Weights of a small transformer language model: vocabulary 4096, LayerNorm before each block.
Each number is 500 + 25 x the weight over its row's rms, rounded and kept within 0 to 999. Layers, rows and columns count from 0. Numbers have three digits each. The size before them is the row's rms in percent of the matrix's.

# up: layer 2 MLP up, 1536x384, rms 0.159, rows 245-344, columns 0-63
# down: layer 2 MLP down (transposed), 1536x384, rms 0.153, rows 245-344, columns 0-63
up245 100:515520518535523514510536472538529504518478503483473515530481463497483542503532515537474506465483484546532462513509500439502528508502495522467506477471502477481525525469473447541501523449489478
down245 104:502529467501504515517513507462489506498511495515493535520448479512477505488491469522477500483446504502492482479531460512502487483476507554495503479505511496540452505546437524466497488506505510
up246 102:481505455463493486502503523476527504487506505511441493518482527508489518500472507514463486489508505518515446478487476488479514521457499506532468499492492559497526542526498534514482528486523505
down246 102:509499544496514528493483512517555447508525467477523498505486459488526517480486513521504476540510531493497462516512521498517493496475502495530519490503477501520515498546508495545528519446452519
up247 096:509504524549500491495473504499496514502528514518522553527512509500467451457497504525454487481443486483491502507469483459509449524513488498496493509475498503459516476534531510521554545527500506
down247 093:506487487503486549531478515488526473516508528565503482477441468493552513495486479487541515493505475506505534465508530501502514533523472540489455484497493546484478455483513486495484483503527474
up248 106:503510517522487531501491504531471454489500475504465538501491524502519426487515521517483518500481550488507497495466482510492480496498511509478485473544509474506501481485471502498471537477463451
down248 098:490478499475491486554510467508508519505511490516460500511527464459527482515517482513493524513506497480474532502540489518455502559506505516504529520496492506481511521492488491489517523561493497
up249 088:483484509528499461504487465508491505501457419508508510518459497475519515520491479510539487459523494475504468531524542535479464509523541517524499545514468475536494512508458506485514495543478478
down249 091:520500473533471447514499514455499499513499552510492469510469531503470491480473506502505474465512486518524525516473546507476456543549511516467483519526482500508502507504518515519578548476446484
up250 080:474490462527531526472528486502566510540506498519488522514534487487502519484482504475495525468531506488488455484476524461508513517503463471494448477453465460487474516472485483510527545462501502
down250 100:467477473495462520496527553485551503520551517489475516520498485486467481456511475448509491523528474541505455537537533471497532527451528516487444510482497496483478516451552482459476491489506536
up251 097:455522484488499476529488553502464485496513515497544508539475505469490517513480477531493532507567495471506447531525494538480492455514477519526511522479525461546501477510473493514536490496535515
down251 107:498497451489511480499512525519439502518516528513534495471514529482501485466518459502473530481541487473530493521501538521517507514510491520495471536475454495496530531462491543523505489478517469
up252 108:524533488480519525501502444489471507480525530486457486484452505519498493498524535510512509536509495479492550460493535494486503535470499481512472500489445506487482516500446513502541556535518509
down252 102:470526477490520514479513522509514506542535502482485434507498531496529494525464500489523509483477474512501489472491457480510518475493525559480464525507480463497542506497518479470504516498533446
up253 093:495528513495521493514506508482518480527514530496477523498520496503512474451520482498445474510488510495491496507468498516472533488478486470507477496500463524500508502505522500530476497513505452
down253 096:490493478517497516536463469515534489486509536509495498469497494469519500521516548484487509540490518506513528525541549534520496526523477521520509547507565488479493519516477516502482467495512514
up254 084:478506494477508481516482525501480438464474545506470462493544494514548516483516496523494484526534522500497482528501473526503526531481493509486551465478522549510479537510504445470539500519505497
down254 097:489534503501510482526472535497482488508506537523484491521564525535482547419513471480521498563539526517498490503467495513485512492477509560443521472514524471527489544543522459498512525522499484
up255 111:498492478500503493518551447490468511444518509489539476503515501516516556549530452502517541494471514515522492491509488496496533481499469506510472499524494509550470501512503487519535498485503473
down255 101:535509491526476509460493508477483554516526532483518478469472496532507465507497547488499477512499513501533556501473491538508435531489519532479547494463468461531537488510503510516493474481508505
up256 103:480467492495517507536551473510496490485492438523471523516541501506544536493517513489500477554505510467504496513498490519436531519486498479515499541536510514528485523520459500477490545478506511
down256 099:531484461538494515506477542486545511455510506554492488441489529482481503510511457494532507519469461518488486514476509549514488483494503522491492512504509489500447448489493473523526501522505492
up257 101:486475490456519475539483467496488521543500486464494503497530503475507496467481536490401509503507488500483468476513510508503499474494499516511514476486513480502497503489509494496477544501496502
down257 104:515516451494479475461497511503519556487528504514517546502497489500488513429479515484478516477525551495487515500460486470475515529478503523506450470485521493519506482493533474506462535494489505
up258 093:555510472524534539452536498505511516520478514502470511520494521479496527490542505490510550421510495488509541479494491497516494491503507494487485521479451490460563524475493523516521476499503528
down258 100:523487502515524472506499497483518503514478495516522539513545522515510522549484523506500486498513489472522492478468528494526497483514489495452504506499555464511491480530528516506518458461514514
up259 108:508523453501490485468532511474550521450455489483527535511492506495495530553523482479503508478524470512526467506473538517485502490461463513477495560495498516500503479447529509480520500478446493
down259 101:482529471485524508498507493532497508515480472502504531546475506511502514559551525507456447465503436526482539488496483501488534494507499480473504515478519509527503533466508500518503539499523484
up260 090:463475513503512520535505469509474487504513483502512509502506524482487473473485479521502488483505525473476482482478525521489456525515529527430540431515550500525470499530577500504507501507478451
down260 094:465505480509484542476529491473461461445552512452505513493492477528471501474494512509531542562498527485523519517507503519508487480487464461482469511484496522471537502542505484517513508489455512
up261 105:547518527469497534455508493478473502470503493502476492522508491475500552546502520499505500544524469472461489468478496534475478497502535513507458490481479489524455521462558486481500566500496502
down261 098:471514499461438518494467533477507466490467546516535549525508506498518471532517527493544561492494503560517505512467507471499496530474490509496516522459481483484466502540527495460487493514489469
up262 099:501511519505504484472534498501486460476469526518540506527511520452480498473458501527486508444496510492504500472495573522497533491486495493475532503484512474493492446515493489455455494524508531
down262 104:491501467506452548504536525509509455516518513531493481511453464518440507489553543498498456500476517517495481460515477462485485486473510537487494480451508540503545480489478472509536434538513471
up263 102:518498521488531483490494495472497516511447528536515590538511493502505478505497493482509508521450506519546484501469512513548489451484529483534493489535517479527524508502508490536529499522509484
down263 100:505496517501513512505530489481467476517519462499514557516485475492492502458493503499509481503483506480540514406514520497498507468468469550468505504521491500504506515542486519523517515531514483
up264 101:522458471537491499445539510533531476471506469533516509467494497478491482521521475513509532518472487496470454514487483479491503479478467455522503500491488495441494467508535487502473536488543507
down264 103:511516503524549500501496487513503471503479474483516497475462489495501445488468484472498505526484506531496495533499476447485510529528501503482474526471583481497456501476526490499532511509508487
up265 091:488499528497465545478498511517471545494498461469498514524485465514481473521560517480444432506495503489487472508515544517467471526506506540452500503510452553545535500466525479477486493506472470
down265 100:499509486515470532529448486529518467471532551499495501555523489479472469492507534516480504479496472515510484457541501496476451481496529495493452461467510527504506486514512514526460494482497464
up266 104:515517506520542494485533491544477499499492525471520481498509498469496459522510530491529502480533532496508507492452476504520471484488514520520458501488501493526524483496520507481536477458485518
down266 097:498466482510529524487439542489499500486480505488468508512530512504531515507530496494506492483453519522508456443553517481470460494517473469503521510511458518522495536490485454517517484537489558
up267 097:484489506487483546515506511511503526527503500509474477517530457473497541471517479535473462508483489505511501499518475481505522485462513513457513507510504478479537489501500485514515547494465510
down267 093:540477477512529520522430487489496495527519501492540476464542499515524518524541537493487528494483506541537466495446498498506505494508516550497494473510504505543454513508477534502468456469494553
up268 098:553482482513503499499521469469483492475478541490511499526451501505473513525472486506461454480490529511498529532477477484481550533520472465540519460449491494478522507476539487510503482495499544
down268 094:514462494488494514473531498523540502503502508550529498473485510492497489487520499522514537513518503484504516485513519473502508484457468508544433544487491528504472497523483511507481470482482531
up269 105:519496474502470484462495520517491489492481517533499490475506521498547454523482508515482519511493481532505519502531470520538484495526462496491569509529551501513556463441539507428485538497533514
down269 099:537514502541501496464530510498528461503482468511479528487506461504478472547449466543519498515503497537484518502494517518489515486515471449523493528467485496477512476493522511511494501498494493
up270 099:529470532497495548494460454488495505498505503481488454452461481481560480492502510502526535494453490479461506508494489506570458485500517516464512509488465514500488528484511492523452504515501476
down270 097:486514481465483497494508498451478471563517506481494482526514509488524490509527483476501504513485465535481513521470480527476525467560545503492520485462526458477512504495486492552477558528534526
up271 107:542537495485546512521479498533508511498474527517523494527496530510511472540483449447489498448535532538520488504491481490504519505513490446495547488535500487517484518522484476471489466542528499
down271 108:535523520515465505485478484542471520475528469519473461528529497492528465521490506533530519503504540505502535475535472499493527506481493534492486509506465506472530511527465560544469521494482513
up272 100:527521446461526495524513487528474492485474499472519440452459425521493472463538491504494496493520440474506498534504453486472486499485519502485455475464506526511492510508495517539518502483485491
down272 102:523517515460531535517502512514468526472467463480494450535500490501482465535501498485506514478475498503512526527509499482521504486505504508474533524465506529499512517516508453503480530514519480
up273 089:569506450499513496499486477549477511515485477498507497510491530515511537490469495467518447472509481442477503495502539448512479502494497477515538475517495492504479481515526464509575497504490484
down273 101:499508475534489488483515506531482512528489515462477473502496495546500501453517495509511445494490490504473489514544484484464469513479552518493485507486470516492509481494487489477517547486499487
up274 105:470526516476519500469450493519486486517518447506509515462461486526516478520489470471525502457472493539506509520531519506535490525500495524518460510537499456502508430558535495509509523450486516
down274 106:487478478501536474532469529510478519488527529454511518503505418459501474451540469485523531475516538565509508524468516467478509510532523474529502504541512479530479495592539471491467484482473523
up275 091:512524479496507528539511500475525484489502497534509477432506498490530484554541519488478497530504522436511480480534514506487477526518488492515470474511486515521544518466483449494525473498517486
down275 097:479459499491529498480473522501500492479440549479580512511517500512541506528544520507524472513455505461494545546492514526495493510482503530530483538501513495477526477516525484486485489456465460
up276 092:515539496489481502481486488428494543514489512493492494467511486506495513530494506530524494499454541507453468537541460510449459492478477494510481492457488498486487477479536515436500491495505506
down276 090:485526504512486469528497512500504510507503512543504474496510494492540506547488525516531517440503455484445522479544497474511461535517494474515514497507498549504480466502513518518529481521520498
up277 094:482501500547514537519494531502501522538543473498523451538472497526504512512528508499507525480465522485535516499529504522528512518455517501485495520459512474484506509512470487494489530487517528
down277 095:523536514512498467500481510480516542495499495457495505503434498524533469481513505513534501490471457521459489467535457476502505462500516524508555538486484459517501537484448455461532509518553512
up278 108:469511436467520464469496508536505504531511514487488510482489448522533517525506496507484479468487520506499467494542475533505542514469498540498439527505487502511468534474490510514492519499509535
down278 092:479484439510451489535526538525511537567466515518523528491461494484479519504514489528480481481507509530483511478538525532472493494501515495518495525523520483465477508476496555446485498518528468
up279 107:491545508504484500534474480548485498458518471474545520456489468521482521485464453546562497550461472484475542455485515537435498491508507471522464500532523508472505495529540494513496516501464489
down279 104:443522511519464492483438513475544538443506474502482564541512459550524506489471507501517472516495559500454489485510519500512473521501497473537519511457521494501490506446477499463562528482460483
up280 087:523473514491531540448523453492516501466468527493495479517483490478512471496469498452507510486519500448520519519529545513515493445501503502489504466542511439503484518527538485501494462535549490
down280 098:510492500531473466493442496518490526537488511474526486518548502494501524507496463529497542520515506534504492541502462502523542506535467544503518471508496501535512484496541539513521472524509503
up281 102:492471448488518501501449535543481461472508501485540502494518499480504495533528464496475497496520493497509455511521505529516457522451501498501569485518511435503529508536507468507524532485518486
down281 105:516517523440500534488445504490471471530503509512461505488484514556486495520465495463431484502489526512526458488519513531468529539520516511498493502522515552519495498502470501497510475510509536
up282 102:470522501460516507490512499498470469498500487513521493531484524485481565511526538487532464511503501484495461535497547502467465488472448527510493522508507476499470491508514497508537486460535394
down282 099:487489453517492534498473470487496449496515513534500517500497528527488516525474483451495524521494535538487461517561473483504507475477495503475516488514514498482547501492498456502499530492447485
up283 099:477453527511476541467494512533483507465515513511483492498501471503554548492512525515515516530507510493492523485573498503564489481528460528474508524470517509546488490524430507511552523483555513
down283 104:486508489515475488465517488510539496524482496518531500526469566489478496535488514521558507517510549476527483438501494476488535485584522506493542489468507487515475482548543510517493497473525458
up284 095:504484502480486484505476509484496514499473516492565505540537564454561519491493498503499516484502521521508503497505507539522534507474517467512500482502466498490481478518555533503540542462483457
down284 102:443530489479534511478518501518499489488480535491519521530496530500470530519459515508506495481515514507496496506471472521497523492498494472509513528489489490465528502542494490509477484470481497
up285 103:535519519507470489452516499495484492517481445510521498530498495488535508496500499499459468505488490491494490496502519519505484503499504498519475503476476480491477500476552514483523509531518550
down285 104:479519494525494478542488451482478482493548507453495510550533505468517516487511528529474490502488523493508490458515496484467510540521484475541495506520512509494484485473548520500506492497467515
up286 097:507481454502505477490483495464523505505501474493483483484495528538481515547527497520522507510437484506502557474490527543520483478490498510531477545542520452496474552456496516517530480510505496
down286 099:539523509477505465483505476496501457488499497505522471449460502527543495486444540490507515523503482496483439526532491547458512516480500474569462519492508499548451499507502520505501522515509477
up287 118:524479495519492493519484545491502461538504518468502504469508450471495497500457486530519487478514493474489480494468517457489466471514485433495490477551533508492506516505495489473495490471472517
down287 110:517463460485496469485488512528518498538461530484467523534494519472521476490510505497468477525573550477508471493508510487498484457478494468464511526488540507543512544498516513507516505475506529
up288 087:458524483475517505486501477470492501523510523469460555512538532490511501485488473502538473498491506474481467541480506480528498450527530477480494512459499498509510472520527535458499495540499540
down288 096:472543489526471480537453471497506533479531484539510543454509519503539493463501477538479504521515497494510509489499483459529496498507497504528496512504461494487465513478509485468548500524495492
up289 099:472534480498502497506495499515482531507542532530519463482514488507470540544509443484487513505462507469469486511481513503485516464456487480475484499446461499478508518528510485482492517441515494
down289 095:491488520490478496470502496508521487496516547460502504424530447484506486445471542506516504547471490487478517473500537496526470529534518530524476499504494485483477437513493457499522494529501485
up290 089:465513528477523507503491482504515490474486467510511482515493478482515488498473513494485467461449517513469541521560494495524497494524529529488536503487508510496480536554533460478483508508444457
down290 094:484515439485485507485557458478471488467502438508521471544502520511488483526521535453524506486518467464505506532453538519505479517517507527466474540479501507464521440476534551488524478438506462
up291 087:538493528516497514515531501484495483514493476492531525491528490540502518485492518510524438524513520508521495470533491491475514478517487513521552516498520480497497474448499505482550476530463519
down291 099:499522463505517498494508500502500515519491488499528498466493504481530500504482523498475462486482510468515537536515478490478507509539500491489518498472548529484517494468493475487468466492496542
up292 103:499481505538508553483522479491515504487530495544515513515521505508501547472506485540511469499492530511523526516482495529506551542498500557445446499489513515517499473514510449498560515470526491
down292 099:491452511501481479525497513476498530493483455526478510513502530509513506458520454483445494485511486512451519519519494437477484500536543479499497480512499450495476498491493473483550499477478424
up293 099:508488447519496470520469498485517470531568515539521488493538567471534463509480495496493505486496544533559502536474519540483463464523491464519489512534534491481462491473525495502497509506513484
down293 097:516501499531480466483542504493486464514465496466502478501502514453528513507474476500505523543481490558530516484558524474478446508505444471482518519510508530509500513545468505478474507509500447
up294 101:473543486475518515491531521516544503498554508528490520509516479465523501545490539468484491562517523500507504493451517530481526454497480502498544402502493516514467479494523527533478498531531509
down294 097:531524498536491507524464510471472443507431510469490534449505546499481538470485535505492486520532478476496534511487486500578504516507485482513457473512484497460496513470497486483453496546496502
up295 099:461504492532493468485500487509463490500519503507442497520487484480512502466524479496476500543484485482501490481468462462539545516494516490472511519513455466510506519493485488520521511519495502
down295 105:557468514517480502486482497532497555496523486482518456468512516524493501465515513514510537535507523489525513536489556478504495468548538500491455482484509488506506513486518528490500480497525471
up296 107:537540539503526463462506525507485495521483517533512519500524512441509495507513494496513472533517537509498490536548472462549538491472492507514500485508512465525487482484507519494476485483489506
down296 090:500474464504496546544513460460527481500537454466502486483486484542524513493496544484530521472501528501518540444471507500488473507554516514477506465530495533484496524509504518474515464496490470
up297 093:488511462525513498500554514544493515497521498479471491503463531500492549544471523538493490497500506484550498504480472497502470531539485505517485509488520515499496536506511479540505508470455498
down297 090:489509536509491465534522526480519493515479524501490457518518519456462497495494520510493520498575458505478520502512505494534508491550490481499524479522489524490572511524475512468512493492462524
up298 095:502465514492492451553450496512493471468468500528476511492518497493466479506526503563491474473505485466468514523528502503494501509506491515516465503514540521505515494491523493485512534491506461
down298 102:496479496486499464529474492467486480523486495514531495483546486505471455492493550541490494473471489521517502513490502528442526529535499483527524475490480510491510520489485521533544516505497515
up299 086:478534460519485557512484465473523531517489500466551502493469510482494507441471487468485473497557507469462477518483505520485452491460499428476484458460482478494497504533479571478498496515478494
down299 099:495532494500506504526497490516522499555484452484481467475485496488499469497508455464524510535515458489475507515501478474533472514488458496534476525486501500518522505523457499519534464507528532
up300 089:489499490558517531499512483520558536504518466501512494503556494489482480483528531513447477498508494491475492545460505484523521490452478487487503549508534483510536522521497438473509533469493494
down300 099:468475536488541504510494482492480485484505509488508492472537433481485466512501461460486456508496535500509439519475453435502499470523460490464527510518491472485521525528493485497500533466472486
up301 093:510487487498490471520553504506512472505569512523504491497532488492524452506521482462523544471463519520474471515536476488518545480517530529516502507503516504547499497470520475502491498531551469
down301 101:525467459525472496501532506505471500484539535495496537513505516470515508532505503500548529488529488487494478497519466510494550494499496478454534532483461518462467533509536472461509532494509468
up302 104:536512541511552467468512460549526511472495491490527503489493498483478508535470493470490490487484496530481529514482470510501505492492423533472480515480493472461550472544448471453465497476475511
down302 095:498496487451470497557536466494508507514490495516474501486532549481523469453492528525457482514499531503514461496515491483504498518526520496535489530502509526533472483450476469475491503488545499
up303 103:491527448495523488545442514487489502496482521521492497513542544478472534524515531496475516487535490510504500500493488539497507525453486528500498499502518490562489500494489487477498557450472469
down303 101:510481515515449465467515487483527505492477502555541456488523510509544435467487445516515455508513501499555516500463475490509523517512495456535511498542492481533502470518472472480492454507489481
up304 101:479477544471497499468498491535503536490504493489476502466491478533514475498519578497507474501533510495474539489488535495445495488528504507521486491545527492476504495474518482478517507529439483
down304 098:509539467521467487486491521479497466465511506503541489474528522492485484489520519528469525489535438518503471500477575461450479526459477529491536462528543493532508494511493497503485477508502529
up305 092:466541468502483505534517509491487533543508470470504491509495516478481522551463488549545465506520490495496527459498470511456485482515495515529516516491502538519473469535547502466506528491487478
down305 097:534514475512528513510497514495529517492504517463487499522531516508503464449509503494489488511522538497488526460481479494469521514500463465521528529481498532458460527472522523494499513512481459
up306 108:542450501488511484501519490487494509488500509513490491476486509488527504480495509502491506517479494509529471493483498508508542458471524505508514500506482495494547531456453526478494494510544482
down306 100:481474506496534496476511470435517519491518523464510507505490530510521509556488475543489501489551454497493507534533535504480484483502510513464520553488512494467544486484521544508498483496484498
up307 135:488507534523503516521575493476482495525512489457508470516490536484462548522503502514526505518519480482535490523484528515485514477498496493497495472533519490504486476501478490548524520513458472
down307 114:468506482525474541533522491484516504506496464493479512479475490530485522486518507504514568499513515490540506478488484461515497507468543487478498505462481493455461501503474532506526504526534500
up308 105:455529475498453500449487509488467491501507515513491477455505482484500502496467530493447517506513511566486509531492465518468518504479543475503497526491500502528458516548476489474507487489487507
down308 103:473501557497435484546505505501490479473492466468506488478468484564524531514501514491516476480511450490517486452492578455489500514483530497522521441508498530488457516532489479502482515478503500
up309 100:488489507511505535484505488490490521506501496526523484508491520491528474487500439506490519465492541488509481532504505463523478533463476552479502493445526504520480491478512514492512529462495462
down309 100:528468500480529479482508494488507500471583548515510469505507514474484505491506504536474528513520553528501478498499495498485464528520437479500500517485525522477545509509515487483518481487519494
up310 094:469475489487497508541485508501483495472454534506533508498515511479517491488487486489536531518485474528497456486475501461521497443506515476512531493478500422486474522532525550491493491508481497
down310 105:487521516507470488505469505486467503551540476495505525494507545423538539497512480450497510481515491537510475491517481522501539522503481504495498494482453489501522457493497542483497497483417459
up311 106:462498469503478508484511482478465493540549463495477490471473497521531514471540557477534507506516507486525507524521465505552489549487507471470526470512511504522536538485475510513498541481527519
down311 111:475501510435514466520515456481485503473462481491498482484508515454522501466466534513504488535514473498524478498525493506534483506503544465518501473509483535486508549524445504513488495465465487
up312 100:515484468516523504528495496516481507507478497498447471522511482514515484508471485537512504485462525480483476512528479492500490470499509533485510496528516565502473460524482435448513533527528470
down312 091:501470541519500499497509467483569484489555535517533503551514522474514505485469492516504510507549501526476502439497493482465495484462514532521499518502489484505480495504523488514499480474505514
up313 089:458491522485498512502493492501468456506506490482520524507476485489509521515495473485481527464503505462552489496454460502468539514497493510506490530514499494456489494521556478545497537511515438
down313 092:484473491498505543499499520488496511509485526505522451488545451524461506515485497472499464528454467459521506450510503531468481505466501494535475465486479469502454477497469510512509524480504535
up314 099:530542487536489470519554504475525478496498509461497479511490493476503479512533545509494514503548490486504513528511505459464554536534509522500482492522474531513482527489517493490515519493490515
down314 101:495517463482517494496495538476515533512478501545474465469486503508521541495495517511508542526520466539445454545544544463469503475489527460446491500510515497543503504488482516502518459496506494
up315 095:508510500480465478526533507482480474510489481487480502478478497477499449532452457504488492491526495511523524473469557503492530505532475518503485495510513531501457496507537483477441540518509500
down315 099:492535479529499496487508520492526450496451520550538472571517478492503504511477510478503471510504492528531536461508516513498535497528517506463527490545513500529498479525505508518504467508466502
up316 095:492542487500477507471451523484550489522515496512515492518505514517461507460499528550477578489547494502437511460510482526532501535450508516478475485480430506451462515506528490540448538519528525
down316 106:532501501491487548479516491480502504533502463514494468532494498489513509474452467489487534468524482521480472520495500500501499484505549514481502526440463475449505502532522509522467490506549483
up317 098:538488497521486508524512496473504466525538505539513485506447506431480492533548478479526516514485504467504477537477473502486545494519490502500495512492490473497488473522509468514517530482477523
down317 096:532470506494510503489507478473476505502528535491517492525519520522503518486472522507487516527520481548510511511506516493512484513465498505570488465518479510483491507509475496504476515474476492
up318 096:467486492555492469485531507515490489474449540502507473487492501478505485521502519523494511487479496523511469573522498488499484488514476467492448509486503534494492518469525498450533527491449530
down318 102:511541511465494482503482486515451542544489505478525472509470461490530499506462523519502477473459473511480466480543499552501417483541500485471526517489501489518505490488481504478476496483499526
up319 102:498494487522513467545539476499470487521457461497492517554488512518494510506507528584506470482517525495510494515532451506535519529511470469500456461471510544478504466533501486557499496527511490
down319 094:475513483474511524472485527495542527489538504538571533512493484451500480501457494508480501478517500497517484505496510517523489496478469487493521478547478508503469533488537504507497472553490521
up320 107:499535499485479516485474479534518557535505479511527506470514481466474535540525502508497482488495523437449537525511508506473503488482479542517473497483528444507461495535550486465503508478489502
down320 098:508501534529494559502486454502490508518521514510488490496477503503528502492527462494515508521424451525519486462461506500513484485492505506522505461521487493532539464553501537484476537472509477
up321 107:484456482559482521538485498475485498525470479484494502476505509517489490476522535480543484494515494505495518510513494508511495492531499488516459438524493490491491471470508513510489477482472514
down321 099:523526482525528470486486468514497511527473479499497460533492476456541529487490476482539484503462512504504491501524543502469474474515544511517536499518536484519491469497452525464501490554498499
up322 104:522496489545457511487505489541514510468497478520485508506499487470501503486505527461524502511520492500496485514472484483506481480496482496483548490481489481513523508507527532500538500514529436
down322 109:525509526540487500526500538502468479514502476491487487519477536495491519540505461488553484496533505483516475529468466459461503497501477446494499511509493499504551514524521475524537521482513521
up323 095:505540528494466558492473517534482499518510484501506517504504508499466472507497519506532488462476507458513456497467521459532510521488511488480527488473514546463518512534513486458477496483489482
down323 098:508516508502444478504492448492467517492498508500506527515485513519541515529492491508531493490487478496497535469527556515492506523497482519496508489485496530510491505521487524514439566483512536
up324 098:503483484507498538499518513484483509520497544510491504521501492511486531482503491485575540486500491451543498466461522515504479490476511486487554544502471507453491465489505521494484456543495475
down324 099:500512513479508508568541516516509491483488506523485486506515495460483483511474485501498515518458496524463515496517517513519517530555510513489565453532527519524530494511463461493503470523478531
up325 096:467478533523477484497529491516479471502501439446495479508523499499530511548479464496496509481531487523499488527462485501510477476511500525481495506529485478520477497488542512525527508539519498
down325 087:493519513492469481484504479496487461532500503515562498495473548505467495457501487504516503524467492497490513478496516499467453477496509472504484538488532463514495503509455529524520563499473461
up326 098:501526511518481534502510477512478535510530462451533502484456443524489528460505517519524484450494522461495475491547495486479472492489538554461486539516521511496483499504475486510481521521542498
down326 099:474459502482504496525512476538458531515524510500505498509490525485458517526528520529495479495522477509462539518521496489501504515501468533531504506511540466537490523492517508441496494521476490
up327 102:465511511535519501500561506548480479479496521474500491483494493461458471528543531528524487504497485508478495477528538498495498484462480465544463501485503480509541486490523468481519505485513526
down327 096:484509529555500488480528495493484464493509540491523519487549528513490523486547569498498492467521475543495508481504502479481467536469477467530530509504486464542475518485463500470487517479503493
up328 101:471476494498533498486485483507507547545492513505537514497476487520480473491517516464519513470515499460482483489520486488518503513518508474509517506511533509485526451553508503518459507524468502
down328 094:483503495494473464505519512473524522495458465519491472482520524518531531512492472517551514489518534526518530466504556510483499513486515507531519487493441496498449460466528490510508481470502466
up329 104:527496492468498511485488525467488493477477503505514529566521524483511477484497505487470418483517525514505475477482533493492498508476546433519515506561543472485494511490546507510499489442467479
down329 103:505511459462492488469526476521480511507505513461528486509482476509544492515531472483494423502508492515505512494464489533501526463482528469469481505502497465500488551511475537508493522489477483
up330 110:458539549506503499556523524473497555476518505541554492485452494449483508537534497481512490467536515478522515534515457492491524481507485539530458524488484480529479452507504479501503487502480509
down330 101:486477496487498520465477569506521506453481523505528494549474493495528519546487496494486459521471519504546515485536501511553498536503516518523470453532521508495463504502499501512502484532497521
up331 103:494474515515522483503510532560494490490476468496430523482487511479499489529497510504530493462569503487514505491489509498498524499504532517523476494533500512479538490470490540514472455517478468
down331 096:533512497485507499457503460494496515520500498525526493495492499521563486485494506505495467508510462474554487489490477496465509536486492520536510464512515482478455513518495502517508513523477486
up332 094:473516482499500471492495531576552519477488535480495443487480471502488495526436520474522480487494476496526467459531489518528498488523526509515472463488509484494482508504491526474457528474471531
down332 104:505505550528483498522489481482494523500495495491492527497557479531511497495527498470513485469493497455495509480470531523513500496519512525521479472533498496526517516473488536502492490521477486
up333 086:491487487482476534523497435526517509496524504462463484543502466501448519439485527518490501506517537493532445488463512525505500522490545502504497464503498498490501492505538526536513469471494504
down333 099:508470486450509544501489500507475461504497509491473496493536442467449521471501484513499520511494487502522461489486492547490535510484532509453498422524497460485503502511541501474534499530499466
up334 108:536490457480525484505487492462573513494525512477528506461459506513514536517491525492499490534521498493507475511486494488485483512479487503511490499454477485490519489486499466469545507521500536
down334 096:490518485457487459509478497537541520510498477520493485537539530458537493539511495563466528461483517515512510518513493464515521524480446514513493495487507477505480437492556488507474465473503517
up335 109:472504517493504513513471495498476491476532539504462491439508481489498536525525500503513481511494475486508460439482523542523429500492455512516482483521447468506513490522498518510511513497487468
down335 092:555512491521531494527532447525541519487477508480552503476496465491514489508528456495520491516472497520490550515514516499497545520545478486533509519469545504504509538509483540458496537540521506
up336 106:524453510500510464467480561553482488507455528506460517494533499478465484521494470481528488556464532501497497511500475532502474520496479526480506512477501489503500475501489519556477487493496501
down336 099:508468505487485503542465521501502483511525508480541514449494460457503476531506553541509474443508449496532528516506498500496529494457483501521475491499441525469518501543508480530504471487487474
up337 091:482498497461559468492545475506520462504539491490454479491518472509564499503481506490512495490473498490537521491511505521512514534521516473500510542499464542470491505534521467506510479494521497
down337 095:518536487516517494469519481484498514484498481493477450501470485478497486533501543520515497486535562496491534507467475545509533482462473532493527551464463465481488462508516481509479488462508476
up338 116:509516445461485494532468486499468530468525534498464525450459490474477503518503515515509507494500471469503527549508494491469537494497507486484476532545486510456508505501535492481452505474475484
down338 112:482498510511458503472473479482494509499509505528496501503503539536526488477517527503513500551474491509542502522504525487505546501525478525522502455565482484492499501520504509529489511500493517
up339 117:457526517488514509527489520513498498482512468514449514492471493489516516514515464494493459498470523508498515517465465500468509507427525538523496522483521480508522508526549457512464541468507471
down339 106:424482484532492524510534474462543465531499494508526469482506415514485512507502476509509496494476487533494478503475498501525490525504511468508506486465510494522435462493481476522505494507501529
up340 094:498503464531550519504541465478524512469492458490481485491503520512532547512472539563509507486489510522527497487501524536540489519528524478498515507506478539463548496466493498520485465439560467
down340 096:515537540503481492515477500508450486559484500506528499473491515514502500510531492511488515516510511523509525492510506521545528486498537502492515539482472474519500484525511483472467488491497497
up341 106:472488576468533511505512505476524474478506520528504477487490472480495508499493518496485494510486497482518486476480506525510520528490540464475467524474504497507499502510490519516453539467412482
down341 109:472475517476506481477526490485505460523510460504499506486466519463540546537493505481507506522474522471497532526494521533506500494498510440473476480461491473508513460526537506487463499499465471
up342 112:483516503475480514455467533487478478515513484501510546519496491519523501541541515487509493539457521470504526509527506517486471476487453542556471502456471530495458500487504477492531489503483484
down342 104:479493517508479510497508510495491529484485494467493534494481495452519490519493511505468546512471549502508515508508525505517506496501490516511486530507500491500476491515488526527461489546518484
up343 102:489481492521501505531480473481500507541495513540492505480497520512517527554491504531491490513495501465489461536506534494501533482490512458535500480488530513504517484501491534475492495544499467
down343 098:440517508507487472505462505484504506530436494528523497500471520524464451518515481570467537512487494537533528495498496531494476538537499504500509524507522515511524511500504480490518496522520493
up344 092:557516524513514560529531474525513513465510503490498537458507513497501480519494463501514521458532508493500530489498478480516432511510484459472454470484489489469476507465478555523518503491498517
down344 097:527470475476519460491488527479539531520526485492511482539452519472446463502519507493486489495544491476491535516507473493501529461502488525510488510548506468485509463546501529504496534548549447